config.toml
num_hidden_layers = 12
rope_theta = 75300.0
parallel_block = false
init_std_o = 0.0
beta2 = 0.98
doc_mask = false
dataset = "wikipedia_en"
Each number is 128 + 24 x the weight over the matrix's rms, rounded and kept within 0 to 255. Layers, rows and columns count from 0. Numbers have three digits each.

# o: layer 6 attention output (transposed), 1152x768, rms 0.0243, rows 400-426,528-553,656-681, columns 384-511
# v: layer 6 attention value, 384x768, rms 0.0255, rows 145-170, columns 384-511
o400:121165115134112135137120112133108125132075125122144156141121110140127094143130113147171185123164101157119156123104140117083119174098111174097116166170120131139124122112130147120137138101132119177089101104125128086116131164112161089144118101118146118157114131087164145158150125140156133146107081153116126072106147129146123132128098100112074103151166111138112075149167133131099144153150
o528:102135141157139166128160143128106113122141107140111094101129112140134143136120157106161161100162119153149159135127099117108169130082137167143152143150104141110153134101110149150113126129133134158120124097159135129127103126159137105165111145125149148127119122126123128162165120108139132156139096131119136099106139152143153124147117114123110117144136144122119129143141102173103131127119
o656:124098176128128103101141114103140137109171134090170099139116142140129107120139139154108089086170158090122105072141136126136109119105107109138145118105113125151168135147130106150147143105147088093137140172144186142128122154078131140090141107161105131133115153148088141120118123099119144114144095142121148139129110132162090117118118166141186109141118133133124164133154118098182132143110
v145:112151174135144137169118143091130151138102140125131114118086133112092130146119144147139130114101121134127132151123076128150129139121152122111125124129126137129134124111136124093122143148116143076150118145189121118123135147133158116117132158138149115146128142115175132106157148175120112117112128130142104166129136142137131133152141112109151130117140153068123134123124106160152133109148
o401:126130110139146120107148103098123117132073153152138094107138080155096165107147182105119138126104142142101143128120104124161133117126148188128124142134140110115131126076103136109130128119104091129099115129166177112116097133126111132117126134106150099119159114132142103130129111104126147106151110141107133102134085178141119136122138160115159154155123138141110140114148065143113130151155
o529:150137100124109107076120091117107054129122120159127108154131079098096163127138135113154150171091158107095106111134174125124119094104139174145135162110105130143119125113115153119121142134153096156106133127133153121146103176139125121175123137133141110180109107144100125137135113144113128100129101140111121081151122174130132120101111130119100144149112120168143134116117116159139109132129
o657:138094125136111147120152111161138129084162131140149116131129137136135148147184122135132126113093154083129105102104120145132096121165118113131132128150125139108091096167153118139109172113107095167149154096085144131170110135134114140127142090096096140099142143144085148162155072137090125102134139146112122109139174132127126156123103158070102108133109137166146131122137129153093141143085
v146:115136090145108122096139127134133116125112154164114184108089135122089162128095131118122139113133139074122126123147127130127142139114118117123122118115145107100120162119150086136086169143145118082117106103123163141101116121153118143087148091097177166154126051132119110109153122110120088137156094142143080100145167144144065168130108136159211085108115107155142091132121136131149130184110
o402:132117101144120131151110131073115117125133121167136182132120121042141157147115157111144129117139118112081152123133145150132157134128174107121140138096102164095094078135145122152142159159149122082129105107106184112070128152094171152147149115111081108148102122110096154134130153110113144128106118151127135128161152119157137168146169113103139147124121100105155122190080167142133118115089
o530:133118134161135114168124146097125117106123123118159143164112139083136131147110121115142128130110169123122088143132134126142144126142150160116137167109055155132165112084144110145138144156135168145108124113105144131118144096067181153148140105139091124092108164122110138115122118129140152131130120158108145148129099075137122171139144123108131135139107120115171182158117144143131101109150
o658:121112142126116136144140162116098133139148133102146098115120103143155080091149131184121124190152099163163122156150151127101137139152114109137130188157128126153169114146112148138140124110167140131103126151114088112147120125128102127126106127127156108119110146086155147138107129162125173136125129140127148118112097140156191112121155101140076135147159125131114142125106114125136142131171
v147:115125165126108111107102127129150139118142137123126094057128134132137155111117152127087124083127127118110101139155118130121127139099108122141149093142139114134113117146158082131109137128100165148140129150137158147144109131151101114110118094137143142098097119102121132156191146162126192079088094139116062095103124132160141144114131132132107150144128149134074134147121137113121131093139
o403:109149142111131124141120122136143151175112140143130113083183120129126155119115134092146110147110080102113099145117127120139145139122125099112107114145116140121128100145156133144128087145097130131132110098103136082148098125134124171119101098153163125119107067124122117131122095129122140083151132152152114143141148103117180136144126110113118164123165127118133140170116134132139123109087
o531:133124150139139124129125153134140129167120162114086116112136174174174121129121124120182159131105108176142095136109175156164131158117074091106069079130120126095146078154123147128086081112113110121123136122118103129164109149152092148147115138135130103125118128092129143095116094104096102122143126137132136114146102104111160147139130114103122135137131133100117142100147151115150123120169
o659:117105116135106123130136047138128181092143121125156104145131111137145110126152139106122159062120157140176184124167147123120109134177123084140160139095145144128126149108112141143141142144138114117148131125120145117128134130155107157171115147131151136141110142135110101103102132130157119142130121153146118143123146152149142105108090118133138108115168124123109131121104169137128142120139
v148:113126148123114077112128150128125140135147116115116125119079114091135114153125122127130141084093132161113116149125124117118133120122134106150141123149150133166120132155114152080131044125125117121097120099123101124103143137116170120103123146160138115127145124090193105110162128115130136112103108111089109130108139144129140163118096140168143126134144129085152156084122164101148092189163
o404:149125213149139095096096117103129128115106127133122130114133119085121151108153151097131134111140153128121125127130132109150136105115171140146133110178164084147116141113104102175124108149096113129105130105165136146128086149070149119102101162146100095107172126097118106135125151091130105124146108139083126162140109089146193133130120124137165156165107099143116139161129098140115130112142
o532:134174093124135158124106132107110125142118114141114113125125117097116136113159123104114160156157135148109146132145126151135107155118156102139135083141155084133176120116125119144131101126116118160126153109132085143163126114114117124154100186133117097138186095110114146133114140136075093134128118141130117118130106140108137072145118097142143161176111163136126123129100067140142148104136
o660:128124108140097158171144134125101138115124160125158095144142120142131098104147126111117127128121117101125140111150118133145124141142122106140129155087121122118157140135104133113122147155123114117160136167117101083132158114137108125152154090119144121139102135190097153151110094120153124164127132144167142138146169106116100131139116134102091114148114144141158105137130134143110144093114
v149:137121111101135134131127116120170120127102080131154151105080092175149099156115141142157147142077130116130122161110093131101152144111138126130125178105139176115136091154117089132117137146158146117144134089125141119096171105140141125151137137135114128133143133138147111095108140085126117145170117115074089111106109122124166134125116145099163085111144113102121141118114129155118158141094
o405:121101124086167113126059079119137123097141141112128105127101141099092134122110176122139098094127121130091134118091076176169126100179130116108093124090130173119135113129158140101116190149152180124137140098184170139160151112113152151113163115133106164107123159107134126114100091105124136135101118139087071114115120162114135091047110140118183122072135101147125140126138123102088130129104
o533:142135095103160131161119124130103118095090135143116070122134106111102075120122124133139090122123141098110107119117121146155129127113187152111111122127132168113177116143153184087174140148104129130132139105168145143140108155111127134097136126138116131132133125100125117123104105139089122110135132130110137158154144171130123136083121103155100160069099099151134118115139132081091106124088
o661:146107157220132127132172161115112075114169127121110152178152152138141156124150100151139137157208114118153113097159150111116136128145124181107134122196093118129132146145123132136124153121129099125098096147106092156135087121109071139122137107148118107136144092165116118117141104161144146099117149127168105143133140140138104152131109149131091120193107134108138114121170087075149123132123
v150:146144124138123145129108116122151111146134129172131110113108157133140137153173137135114118080151121118145122112096113108124155081129092137137143132125133128083114145175112133179152119136133123121155125097134130153122142148136114105111101124118125118101142099138105084134119135132143175114104081100117102113132130090116163153151127140177125096132146131087127147128124127120131154147109
o406:150153140131123119117096113129130139140101141060115113131110126101107092114093147124111136139166097122129135162151120130126158133138123128149136142149156101109109129123155117149099105130148142135117117119117088104117130082108147139111128127139122164109100106109108111132097132159147112116135127102150122170143124115086151123119144114145174105097166125145135141163087130146132111113157
o534:135162143129173120130093157107138141127096144105129112083168157146136092109104104125104153109142111170111131151157106146129149176160130132111146109133139120105155125117137105152131087127131133143107120113121100142152134082114147146101112157116098132088162104126167101097090165131165106128144118093156145146123109141084118126143181131153167139133144136123114155161111101087143117131139
o662:112112119111126120132107179133127145117104129121124128139143120130143081083102112132146146166164094143135135137152173091116127157111127132127127135100114129154155165105129137128157127151160157116120123165169131118076127106109152152146134135125187126152099129114150115082073137122162130142143145120144154151138116156115129119130128121173134132169130081124109111138121142123131094106130
v151:118132117167118179107125122110163119158139188113154159104121135122132163146096130164126151133132136116121121136192138121154103112085181112172169097143110116112117153134132133163115157119120146173153134142117169143137143077156069193141145109112160126138136116101105149134081130138119110132137123120137135150123136136098159108076155094172140123151123143119122107158154137111135113126140
o407:140140069106137081152119095156109133139128125127153126079144124136135116112120113146114140166126092164113114133120102121098122139154152145137109125127162115114123165142145159098119115126138177117166138175101140105190111134147143128129130098119120123154109117088104091161118079142134123089119139119138125148108116140099088126167098143100125150128137120104127175170136132105129117147094
o535:128110085115127101188136102127097104114127105094160146138152146127134131118169149133145153162086118133104119105114128140075150110153142161136118147130183153089135147145098170122131139129127140092146137135121151089090113125106184111137143122137130124160106132130092100169144097140110119136078117172113094099104153109127125163156153160069134169118128120115099113184094128143117143125132
o663:105087159138105132156138134170101080105126090155109142166138127128131101151159119104152138128093130134118134110119119112087111134133123160110123130130154126104121108128153120077080143078131074119184143129112115145137120143134168101154106117148145162158125116080167129089161045122142112084146125199132146123132135133124097152120133136099123125098118100175145125091122145154114109146114
v152:133116135129123141140152164095112109133121161201131121119107169142173125133114111118142148138152134139124111103110146117155143111154116114128103126078119133134138094135111156150138080172083121148129147131146110131162132160121125136122163120156167115123110124083149127121127123123131168170090111154164133155139111147128128131117101122097095184118117143149165135126171115137121110121123
o408:120110121147141161109141109131123118126139128140144150113130132149145101086136116149118135144142141145172124126105109113090123128132131110132123149156131097125138141138105107162129144144102124139131114137132134122137100150130113154154113127170072120159150106138145121161121111120144154158139148155128103180160092159132103125130166140146114129172138128137120113091139166121145089099149
o536:131146169137160110122100127140145070118121112083116140148152103124128123084133118158141154131168131145093104130125130118109126135141165101143124156144132121145128125118131127130130147140107155118122081128072137114141118137134169143147114117123105121135158097196141129131085134151184149144172113149118123161110127147117113135132182126129134108159166119150128103128139137107155111127123
o664:119130098106152110133130117152124117125120132128125141105131098128106156151141144137135105087067143137119135128150153144145128132112112138156129124122128120086096135121119182125137148109137123129203097113125154164116122115129125099133111138099125152121153159126140106122124118108149101114138132117085118128124127114128129152139143106141119124069121127111111116143092141135119176125151
v153:140119188162140087131133127137163152098145116140111093118111168086135096114172126158099118130151093110115118120114108130127134129135115118130136137137108129124122126138130118091187085138127114129097144109128132147135127146092138093073137157088102111123104094116131082097112156166138139140128049142100127103130110138177089151188147143160133125085131149102126133143118134106149117138151
o409:181118213144143079101164214125132115124148136116093069148157144133139153124128110114131149144136126128102083156170104074166096122112155123156144121136122159108122107094125097140150066115139123144127117138118159158105194136131156127102106117134140130161148079152146103114101159176141155131148074134133094175093090130117132142104122139150167186124111075109088137147135109120094091132110
o537:165141146137134107088132149110152133100157098109089119127140158105132112099124111124130189116143114132122099142134122098113127083114086141129115108120123157107111118134120117129118128121141106146121101180150145115156158147100155125135106143118149111150128144141140138117126068121108163127130106123104107113143123128090147102088118130142126195154095093150138092123135144099128157140134
o665:119121101096120163147123092121115139126108116143170160087128128145134149145132119109122119114075175108103129142123133147115140134148163112116108115125159126116095146142132136116096159146094108119162131113113158103142110097177134117179113117139127154128110166160119161147135111129107109094121120127126120142130176124111147129121123131085108121109140118153108140087142161160108151137121
v154:136143135125151138080125168148123126148114133130112133130155119176148172105120140079097148114120142104141143100131135143101194116120110120148135118147182138108138110162113166130130163133104114118141137139127154172131150156135109106139161105121138098124147119138095114098156087140120173103102130147157131113103172114130117127111130119153116119100131126126137106137066115107123122182118
o410:103139150149127142109145152120139138150155117168100147125112112134126169175153166084165144119086152072149106140141097114122107090165092135141084162170071107128105085171168072105123166119149116158133104121126142141160123120149168122106148126173166152147068082123097145068115145152087102175132137120175144134118138174102147119087165124138110124098190155111150114119119132149123139126128
o538:106116150135150135132149153146145121145116125119107095121093132152156108120139117151134132111127073128153122162135137150177086155126091097131091110090093091122158099136141100079121106144134142145132117133112116089154143099130085113130125123130130129112118148110134155103142115117113103139124112135122114184142108123129131126138154120143134124133134132110093153114139121128085119104108
o666:139139101144164097130152109129120181152108107114133097122073133124120115075101142189122126157139114144113104150163165102177098136120153135164108133116096142136117151108114129111146100149124135107140126131107111068111121104116132118120087156145129121143104131153117108107124117115167140123142103137108105134090099108118152107143116117131125138131142108108132113114123166118134144114142
v155:160120131130146105154166144126170135177161115164097139151110149139118137140109135152105111151156117124115110085131128132107145084151159135153151141131117097108143137115134092074163104114113147140152133125108090123118152144122108109100145124110119099154117146147144123124131141135100119097122101131150144126136132153092100129184127117118105136145097128101117132120123153150157122179123
o411:107119168142094094130152157137113156144183122136084109134163148155080133115152140140126141126118120120137151103123070124109102109163135111126109155131121145117131151094117161151163121154102140122125130127161099105140115131160126157122120148143116108106092108138158127118167179145090155157118132136154125106156137121079142141146132144108097162179128117147117129166127154122133145132148
o539:154108116133072083134108177177119142126113132168123113103132099102068141109116137154143106138120129121086113154119111138126088115093141158126138125123119166148127137139122096107137134128117148123141168130170108112128089137124129131149086143138113131128110130121167152122135166100096147115132094151106158111143135141109168126085085089163100112107131121132153129132106182163113147142137
o667:099105119100118141137120140113127108102115148087108136085094138135144102127125139092145131089119138117123153153111125143137148146097100127123142100136156127146140112227129144134127147157114129145097119100137144158152127118091119150145119118144120127135106139099089132114116121141142168147141129109135105143128127113183126120136103143155158096120104183140106134099157110085112129097136
v156:152128143109110106133170105106125126130141137130103090133137115149118146106081144131118058130118109135157116092164134143101091118137087127138122159140123121125123090070130121127151092133108146112143156097122131140090145138147122149146157101127099132128129121127113103133135139128114139138109097126138150096131104113137119177115128158087123137126130121142144118143147151093115124082122
o412:143134147114113132155138150133130140191156118131120123170169145111112133153127085129081131121154108120141154121153167142084162121160163080124097134149099119131138155095143138162158144137106103125142129114129070131141172142155144185136145130112083130141157182176120135106173126131047104145166161125135151106145122157118131146134130133118116108175125137093165132120168160155128121108137
o540:104083156116116149142132163076162136148143153143167117187130135114112163140147109139109120071141131135105146123137153112106122125184125119133097115163128101194085156119142096135141144115155132126110103159125101187108147099116144143124122140097124154108164116137118127104105134122160147166156180100125120131116097134152087134177156145087136090129126159106158156097162151142132107105136
o668:119167111119127147135120164126122124109115159115164124093099113139104109140147122126162164133120134127161135166138126129135126125115133182113142138141136125129110143135135137149114116121141173152077150134185144115101115168131137098108123160138155108115121110112124135145123131122163145141117096149090111105102139153096141090164119088176157172101111155107171133131109094083144135117133
v157:118118122108118160123091175137118129071087116081147109106170127140169134125152115108134146176139144107150121140094156123100133110137106144120139110138061097158113097125130141088142128085084179142144151144134162107152120111141139141202132131116109135091160112111126157081131117114119149138120122139105177152152111132099160104150132158127135110139111141131098129138154136088152108150114
o413:117130153127133137115146112115153157166143122141127122111146174142125141153170107126173115117109106100128098099131122117106104142149120159145132116153155146129186118158200148097113128124149165153080136082141153139123156144121203100113148139147166126166135117106121115075060153126145130159121101153130119084085087179136165127113131117119119101079124146118152128117151134065101144151154
o541:135084122136154149114161102132138104146139129128087169113111142149124153133164103148175136127109111136166112134137141124150131132158112155139058152148170138111147113163143174142150099147119116143141118090159141110149130147153103103149175146150136136144085171109105148128109119114106129176141086117112081105107121150138160154126132082132112143135097147116124109104132139096086146145161
o669:137161136119130064105132076098131176141138114154132145142120137126141149096125146139105112106125155138136130120119136117149138101146140115135119129137132137109074111099153094148132126147139083115140098150102138120074088103143085130115095143154118129152082128181141124155152134131146097092108145144151067128092128120144124164100160129120158123108138087130110144130130143135141128101067
v158:113110148136137109147136194108137123158106148138162146132105106162098112097155119093122132152139139125121136111129120121146087179091125126124139120156150103116120113132090068132153151124123147123121115137157101163113143119105143115135163104143126121122142194133122113131120148136138125123097150094145168133110134121157057134102135109145170133066119155184171092104154094142104141112175
o414:112111113087151124112115117119149102110128145099110094146107142125092104131103141145090116140105169114173123136140125099150123116083133101154113166114084131147119092123122131133155115126140154165108136138125100165147146168167129162175117139157151114105180181161148103150167123146093129129120135089104154148146145138143150126109132160144106111146135107123113137115113144153146136147132
o542:111139114093141087124124119138159131146109118128094120174091144103138138171130145170101108137166091142130125097114145111157099120103130080137131142117101136129108150133122151157106099102149100141116094166100127150157153167123121124121147108124129131129176111155146142128105156155098131129132152152090136128143135115117137116117121118120113121113130096117142140141145149173168125139117
o670:168132114161103133090133130130137109105140147130093138115111125124130157121119113095120141112096140155082130136140108116080126125162120134112135132091163134143103150123102139121148118122116122125170151117114116128160093131159069148100120127098135144106123121137107158120146121129144151196138117182118117144145118117114130118138103101088098144131136157124115156162085120141155132106157
v159:111122095134126156121120091152144122109104129140103154127118116145156096114145123081129117116163140072155133144149124113169134096135104140115135092120132114134132110171135161109120107159140114144095112109131142123142149106105149090089135100114136149163132132142115138141138110140142107138146123078124130102152140142127084110144124094156111140160161101101142129163105159126163111105136
o415:183144124184122182095126168128147114119125108098104102183108102157183112083112087088108081145143149104136139160158165138179146087117068142119117134116101119132084127136141108136105164147115090119093141163109099133082156097140080126101152123135126160118170130143119147134143094119159162137128076114121127150170112104116115144125100121136173124142121125124079121123134093130141102101138
o543:137151152213111152114125152100112152147139116095113117134096137125117097116139093103075079146137106104117162118136148154171083139144085132136098117124116110110136123118138121156110162127126091109130121148099133127121152099120142146132146114131141123111152178103131156108128079145116178135142125191112118160132085139130105121117104139139162142138112129123084122140137098136092156137130
o671:137117123159147098143123139136141090152139122098123135124161135083133168179070140176132131151109129155116127127108146127100098160108139096123143129135129146129119147068133111123156138109124140107153129123115092109144123140153133136134134155135108098132157136111150133122117162145068146123118175185107109142086120140096099143139137135096111117101156140155120113125136142133116132158159
v160:150119101165125121122142106156172126141084141092139177112110132139131120152093116147150157126134099147119126107121128118116091114127124111137131132117137126118110142128112094085132129140084182107114147161143119085099102139119148118133152187106166129127136113119126141102134133107101077106152129116113137156132132139112161158107140136106139131117093112109151152125130104154150157149127
o416:125075110141138108150117148166106136145113122103095097116111116146085119134124138116132122116138140155124083121076090136144094128140146094123080155093154142152179145134121128125154195124110125156142149087185150111157115128084153116091125142125138111099109150109104106109069096110152139143096102095095118096117126137131127119122105125132130114131102138151116152081164127106147148155139
o544:125065143113109112163143167133121125122072166116117099155122112134068123131147141131130117134110129128122081101115100146127086107128118141168106142131161186094150141153140118151144166108109080143159123145159120144119094197129122131153086125124145144130085104114088125125089046139118120110081116153136103092144186112146151139128103090103074140097135110093119081133173177161117135112155
o672:126123143150122121127139132097127104123168132113110156151144143126127152108151139132136154127097116140141143118116083120127154113123129115098161149169130142142106105168097166162111111113128114121123100114085101169136140108156085192113121098135126140130131152142121118137136111162174173100109109160141106136156122135098144133122102142142152146115153141151115144129144110108167127114135
v161:163131136069145152129148124149139156072141123037131152127186156136147124138123137106153136145129112108115122086135116124105126158097138137123168140080092103087142172131094130135087110133146123118114117195089159126138161158124121134149142124116153115119156150092132131111176115127136127107161131128130099133142124127120126114091148143155138115184143118122103119095150168117147130146124
o417:099119145090135084148149151124134128163097096112128118096150124107145141153162159105126103149158090139107123109126168094087131133116115122113108088127130097141119100119152151126161150113140103134111121140140163086144112174117105161135159141079136108128186116091126160097143157081113102137112174128113184075142156100149108091167093174105116086125117124111131090137139125121111132119133
o545:106127100104118112145159118145133082171114097113153118154108111124140159124169135132122050197162106145156162125133166113084130130111118100096132151149154091153082114133145104101105117137143153140114148107133133072100126151138118130133155133138141157165130109134104139163125140112127082106114143144110169101141146116125151094152128129136114097130133124151149108106125120154111142140128
o673:131188128160131136124096160114149115142117127125088137165112109115132146091127130116108124145134148152132101136104113129144151105152128155115121148168113124128108097086167144135106127122122110121093146102114124109148114086125118138070141138128083123085135115115111144151164140131167127139150125080145132101157121088125134135157105128122136118148145144147160121135114089135140115152121
v162:155139144091112106152149107131069142127154127126137114158149115123093138121181130099136093154125164090134131153121113117126113150130124141104127144164173110153140125127081132124172114168177130158108108156130140152115137102109144128125113163125154115137143156149086116146134131074129144143129136113130130113118131108093075101131154127117090106164147126135118119084119117144137148158141
o418:075133164136134117097134123122127094163116165151095153146100118130129109169151144117116129106109184113179144131115130136126112136082107151101100157127114101155103131096106157150124108129137154109091119124125108144111146089172086112124103122142146082141106166134139121129172155117125118137084075083125153137098117064125143143136138107173120122093161166131129109122135108145140176153140
o546:091134127122153100102156132165132099168138140154124122143110144127142121157133167157123091142107105138142188150114157129140150136083106092116105135151120126116111128106119121127092070105149148109084147118123145145152144098163056106104106090129121133162085156106127095118150171125129104117077103134146134147137124087139142098134097125172117114128153130127121146099142082110095125153150
o674:141127126174132134129090138138162120102132138149128090098173140162144147137091116108143129115164122115070131129119098120101118114170146121139156094072137135120155135131152136109139119116122145106104132116105105116133089139129115130130159147101137095106129136085146161113102124112104147144156163149140153146143139149130117115110127140092161145130129137113140118120151144120136063100139
v163:136114136147108120164103108122146136136124072115166084152162113120118164144108163150133107131150150153101125121108104137137126139159121123107163161111136156116121123125111084133086148135104118157157127113120138171133128120102144137076122097074098117144131130154148093138115148139113150158093101148135152114106134139145100153131168133130125159114120168112122127146146120138074126147141
o419:127122131132105090120151142124133101142084157144054115112164137120092125153143136139086147141132137098105095150147109135129116152117111129117153094129100132139085114122144164139155138134112109119102127074127148151156159166150117185133127131114107074140136110141156126134131152148118138157135161113162147083124134121118164153118129149126125118111155140106103095156109158106117133152120
o547:143116112121125100109137134144109112133151138162101126123129116139159162142121100152135138140070139128118142130115122109136124124090113162136118106148117142138082120158134134145144133124151115133124134110146130170165147174143125162130154116111111130134123135155106133126149150115113104143143138101140124110140120160104129138107128122122106139111134121099137121111163169108149116136130
o675:101121136121088134142140133125120138129138158108104137114153103178113084104154106126156109108159118138124132104115143128105151115128103134140167119113123122171128121142161117133139103130121135139073134131144113128119119108104093124120154115147157092109113137134087103120123122119188114126145079073118118140131113134137107084136096133182140099138118123134132143150119101105165116117157
v164:124150142052124128099122104148113157162134143087116101153161112086118134155132115097122108119083109126121125100169091122135099105094097124139114124146149155097132144150148086131134164121128121098173121136129229132131107149122125149169130147163117144127092119141101096144149118174135094145130125137104097149126138109105129126134102128071104122141140114106122094179107116118141154176130
o420:096142112122096118137124072144131129149093139133087170124149096104055135153145153099115112146093095081088146116119124152096123118125134129146125112121179127112129144072153144098131148086137139126130160133113112148152108113160135139101103146110141162153129136076112128131110122120116071086162174124131177128156115126098084101162114124138098112084153163130177155160106093160122127154133
o548:139114076127125135109121072108161099123125114103122152139128156123135160130152116114140136149063135130119159141109141134103112126138118172110119124135129117157091143131134117143138104108182116124112160110128090183150125148138123141113144140133106157145120139108093156120095158131118085101108154147136123123147133146130110121115142138153104100129131162133176110090145102111141109139153
o676:125126138167112127129142176117121130096110094139126127098155117146137097086119163145103115150194127121148115142077144122158123132145151138109118158113066124115099112125167142139078130115154130125135138108141078125097121107148146107113126119115154125136152114091170121166135140098155152130110142111129120122104125090120125111118144155195157115133118120118116128103151125119108103125097
v165:128137093071141139147088121122142122167124099167082168133100163136108066127107101114147140161060156172118164121114089143133135120135111152092101110113131131132136168106105102111102111169136124093132123143222111099072111120108159109162149206133134169135079146154134117136108092114153126117102118105100148177108108125100096124154103144119111101085088121134151105130154126147126169139144
o421:087119124078149175143108101151156145132145121140143144093094138151055138141128152123134156144089127117125125124125061127102105141154080162139120134158163095134123146134102156099116176127128124109159114172131127154147131111130127125115171176142140151107105169143143139151140112149090109160156149099100140139117131158134114139124166157158121113108118230154161147105047139134174148126154
o549:123137165131096151118119075129149158111139120158163124158120140121131127116104125104086126088094127137108148145137114131109144106118127183110146103124127147154137152118121138101138132137123093123131146143106174152120107085128139151107157115120118129123154141087168141155117125164121104105135146147160119126146140140135108123105127117157130106123113169127182122122094116119140159121121
o677:140182153153166105149129160112135127130135133146085125109120158082145131127110154163125131147201061083141136123143146117123110108120144144123115130131098108118126122128147126157133126126122156144080101080134119153113148148110153135135148135118117127139149114111138165135096134143096108130121169147174118086135136079119128137142154121126138126152127124129110113155159141129102076124145
v166:162122080119123185130100164149140101092084154146129146087140131110157103171125153127171146162114145114134112123122093104146106147135138119113105131172177109108132162153143091146091135152117144120133150160119114126097135159158121132143108157103127165129142127121127136138120087154136115124129131124158156127193122126108163126108167104146119114121117119099125102088131122101114151167102
o422:144142103089128143135122075165137098132094097098126154082124142122117140136121136164146155134167112121114132122123072114098133134132084117165146137135165106088132164146143172119099133157140142160136150121117138111111128158123131134156167123109124118080167119087164168146136131145141105139083157149136110135153151158138125129157133128164126118107157144142115137156070138105145116125139
o550:115156103117124153139120097134118127155103126104120168106145126132112115112130132105151127127156111124149117137104097150138134131116123074175111124147138149110153147143151169092140110145090130166142115104139123105126131156088128111129126119130104112122153120114139145137114116119101140118128158134133136144123179161120121133119082115138127131111129108140133088144110121148145113099127
o678:131136112144134067148125159122106106145181114148134152147107153119143130106149119130121116127125107154126171161113172099149149112101134145127108166115094151135105128110121102133142120126134126111126105121146118146137116105115125141131127131144097184125078156104151107058132152123149103105148110097118110106095102085130083148162106128131173123153131095166137143138124132148166119119136
v167:100139110144135145122117141122108117134157092098106116136153119123132147119083141126130149112140157062170121158145123119143173140138115133128125134163128113087130109158150173152108158101112101114120144114129132157093101143119139165096109092154144104130171118121106110112169096124131147125045135108139142134170168137128126134086120103106086127194127123103136140138089126127147127155141
o423:137127134146085171074127156079128070142117154150112136130103117119133141160163151098129122128156115126146130139124135165124100073146119136139150151110124130107092121112117130118103123150111102165093144056150115115071147130141150116134134128146116099092120136135117132137127129137138152164099128139158139100125144145136144171127155094139164112120142146119134114124100147159131133107108
o551:127087102166095142143128119096052158133148133139175090127070115138113124152159144069107129106158126119133130155081101149142118139138105101169128119138142101110135133086123121085097131187105113159127118132132130084142143144124123122169103089131189086158147159125122124123106110164131176105094164138127099125105141138151136140152115133096156129086111161132097144109097089118110117066100
o679:101078101126140087129112143139107145156116137117123085092121103125119083142118161179117131108086097143076154115134126136139134153091134090143136143101137145142103157126120127133182101123128135124131111126125094096163160094107117125141123120131130119104119107123126121140111168144155142141147091084091127138131079141157110132185143142165124068131128140134115118141156136100152150136162
v168:183105104139160136117095127133109139126181117117169152082164155159164110104143120086141138113137105125137143094126142099129111152108135113159090133130134158146147097124092105146167109091125129166131128147098153084113156148119100139153119126126156128152135197116132153104141095079142104096176115116121125114125153148146126106105102104100101129150148101156109104131121129126141137117141
o424:139099100116130161117125145124142138113163112123128119141124129181145115116097126089101105106169134131167141133110128130124127098139162128115069141121083150105213123111135110138171164151135128138106134138126151135121126134141111136136097119124115141127170170127136152122171130121126112126157104125121166127106139110171108117116098142147136120138096083117163096099154130163134127120125
o552:125117102129070126123132139141148155119138118106130124136149098133115074096120128158093116104220120103139145136127131115088120137134142093130117137143156118151144112127134136121162138129130143124131118140114135082104119114129135125145095141135131117158143123113131151157139134145132142123166146136080191159113157131156147108123073118167161108107112087148139118130127105142090143132128
o680:120159102153145158128123134124145100169094138120114124136132145130134163175098136149110137166105159144125141158147118161159137132132152161129118106167130104079114134105117169107130129133114116090100123132078106127140155103150157115110148138165097129109155116139138134145157174137087135173129131132113125125130117125101141161132141125111130113105120167114138137131130115120157112153138
v169:107145163086121108129134170131076111128100180120154098120096114083104146152067149146088081157133126173110114159131131135148142137152135127129108111168138144136112139133120094154094124109133132139115117106140110137104121095092138142132117086145127134120108120162137102156109128149139142158121151133135135129098154105115048152128143120106133152090123128097099110148133098134099118123115
o425:131147150139115170111138129129133099104088145142135173134139141083108144105093112147126176134159172134122098122164111128115148113105128147134161130141106132115127139113110082134113085164125128124112124117145121144101136114135087128130132119142155106130170119196122110143129131151160126105144130125157141167129146143086120145119140125140148137153144100095121154138112089136130106106121
o553:129151131126134151109128138137136142111084142130120116126156124120120133124122128153138159102154129113105122100162096144106136126123122124135169143058082125102167123123131108124095116133157124093103105157126125131124146094127107150112119133117138141082201122145122112110100144131153110116125118108183125161136123149116110136152132136126112128186146119134115140113121119129174116117105
o681:137130135121132148138164092164124134116147110167079124121110136120094151126152112101141137119088118127121164124128115138143116133122114082139125141095147101121139167140158136090129129132147164177149168104155119128132115168146140115151140150106107150145149147120106118071127098144091091138117146124105144143118115145147150104103129136111109130130074142129162126094092145142078133105139
v170:110120065170126111110108068138172120084138099123076148137117106124126114144129132115128150128128139093133114124122133121123101123084123109127127097132132071122116135213124098113136135185091109106139112117132119153130131120105131099147138151087143194101099085084110146106105075141122107117143099099157095090117134110116160155056124145121173114140149132130105120128107133120147149156111
o426:097122103065163146112082137119108150123073100103136122094112100133113122120100143130154107112100131128131053184150162128209131124117112118142105109124127111148080146187159129120149125191134105130101116114109114144126157120120100129107119143148095137127115134105163124106130121126169131112121120099109100161098134095131128121124132140141164111112164129117132124114121107139189160179098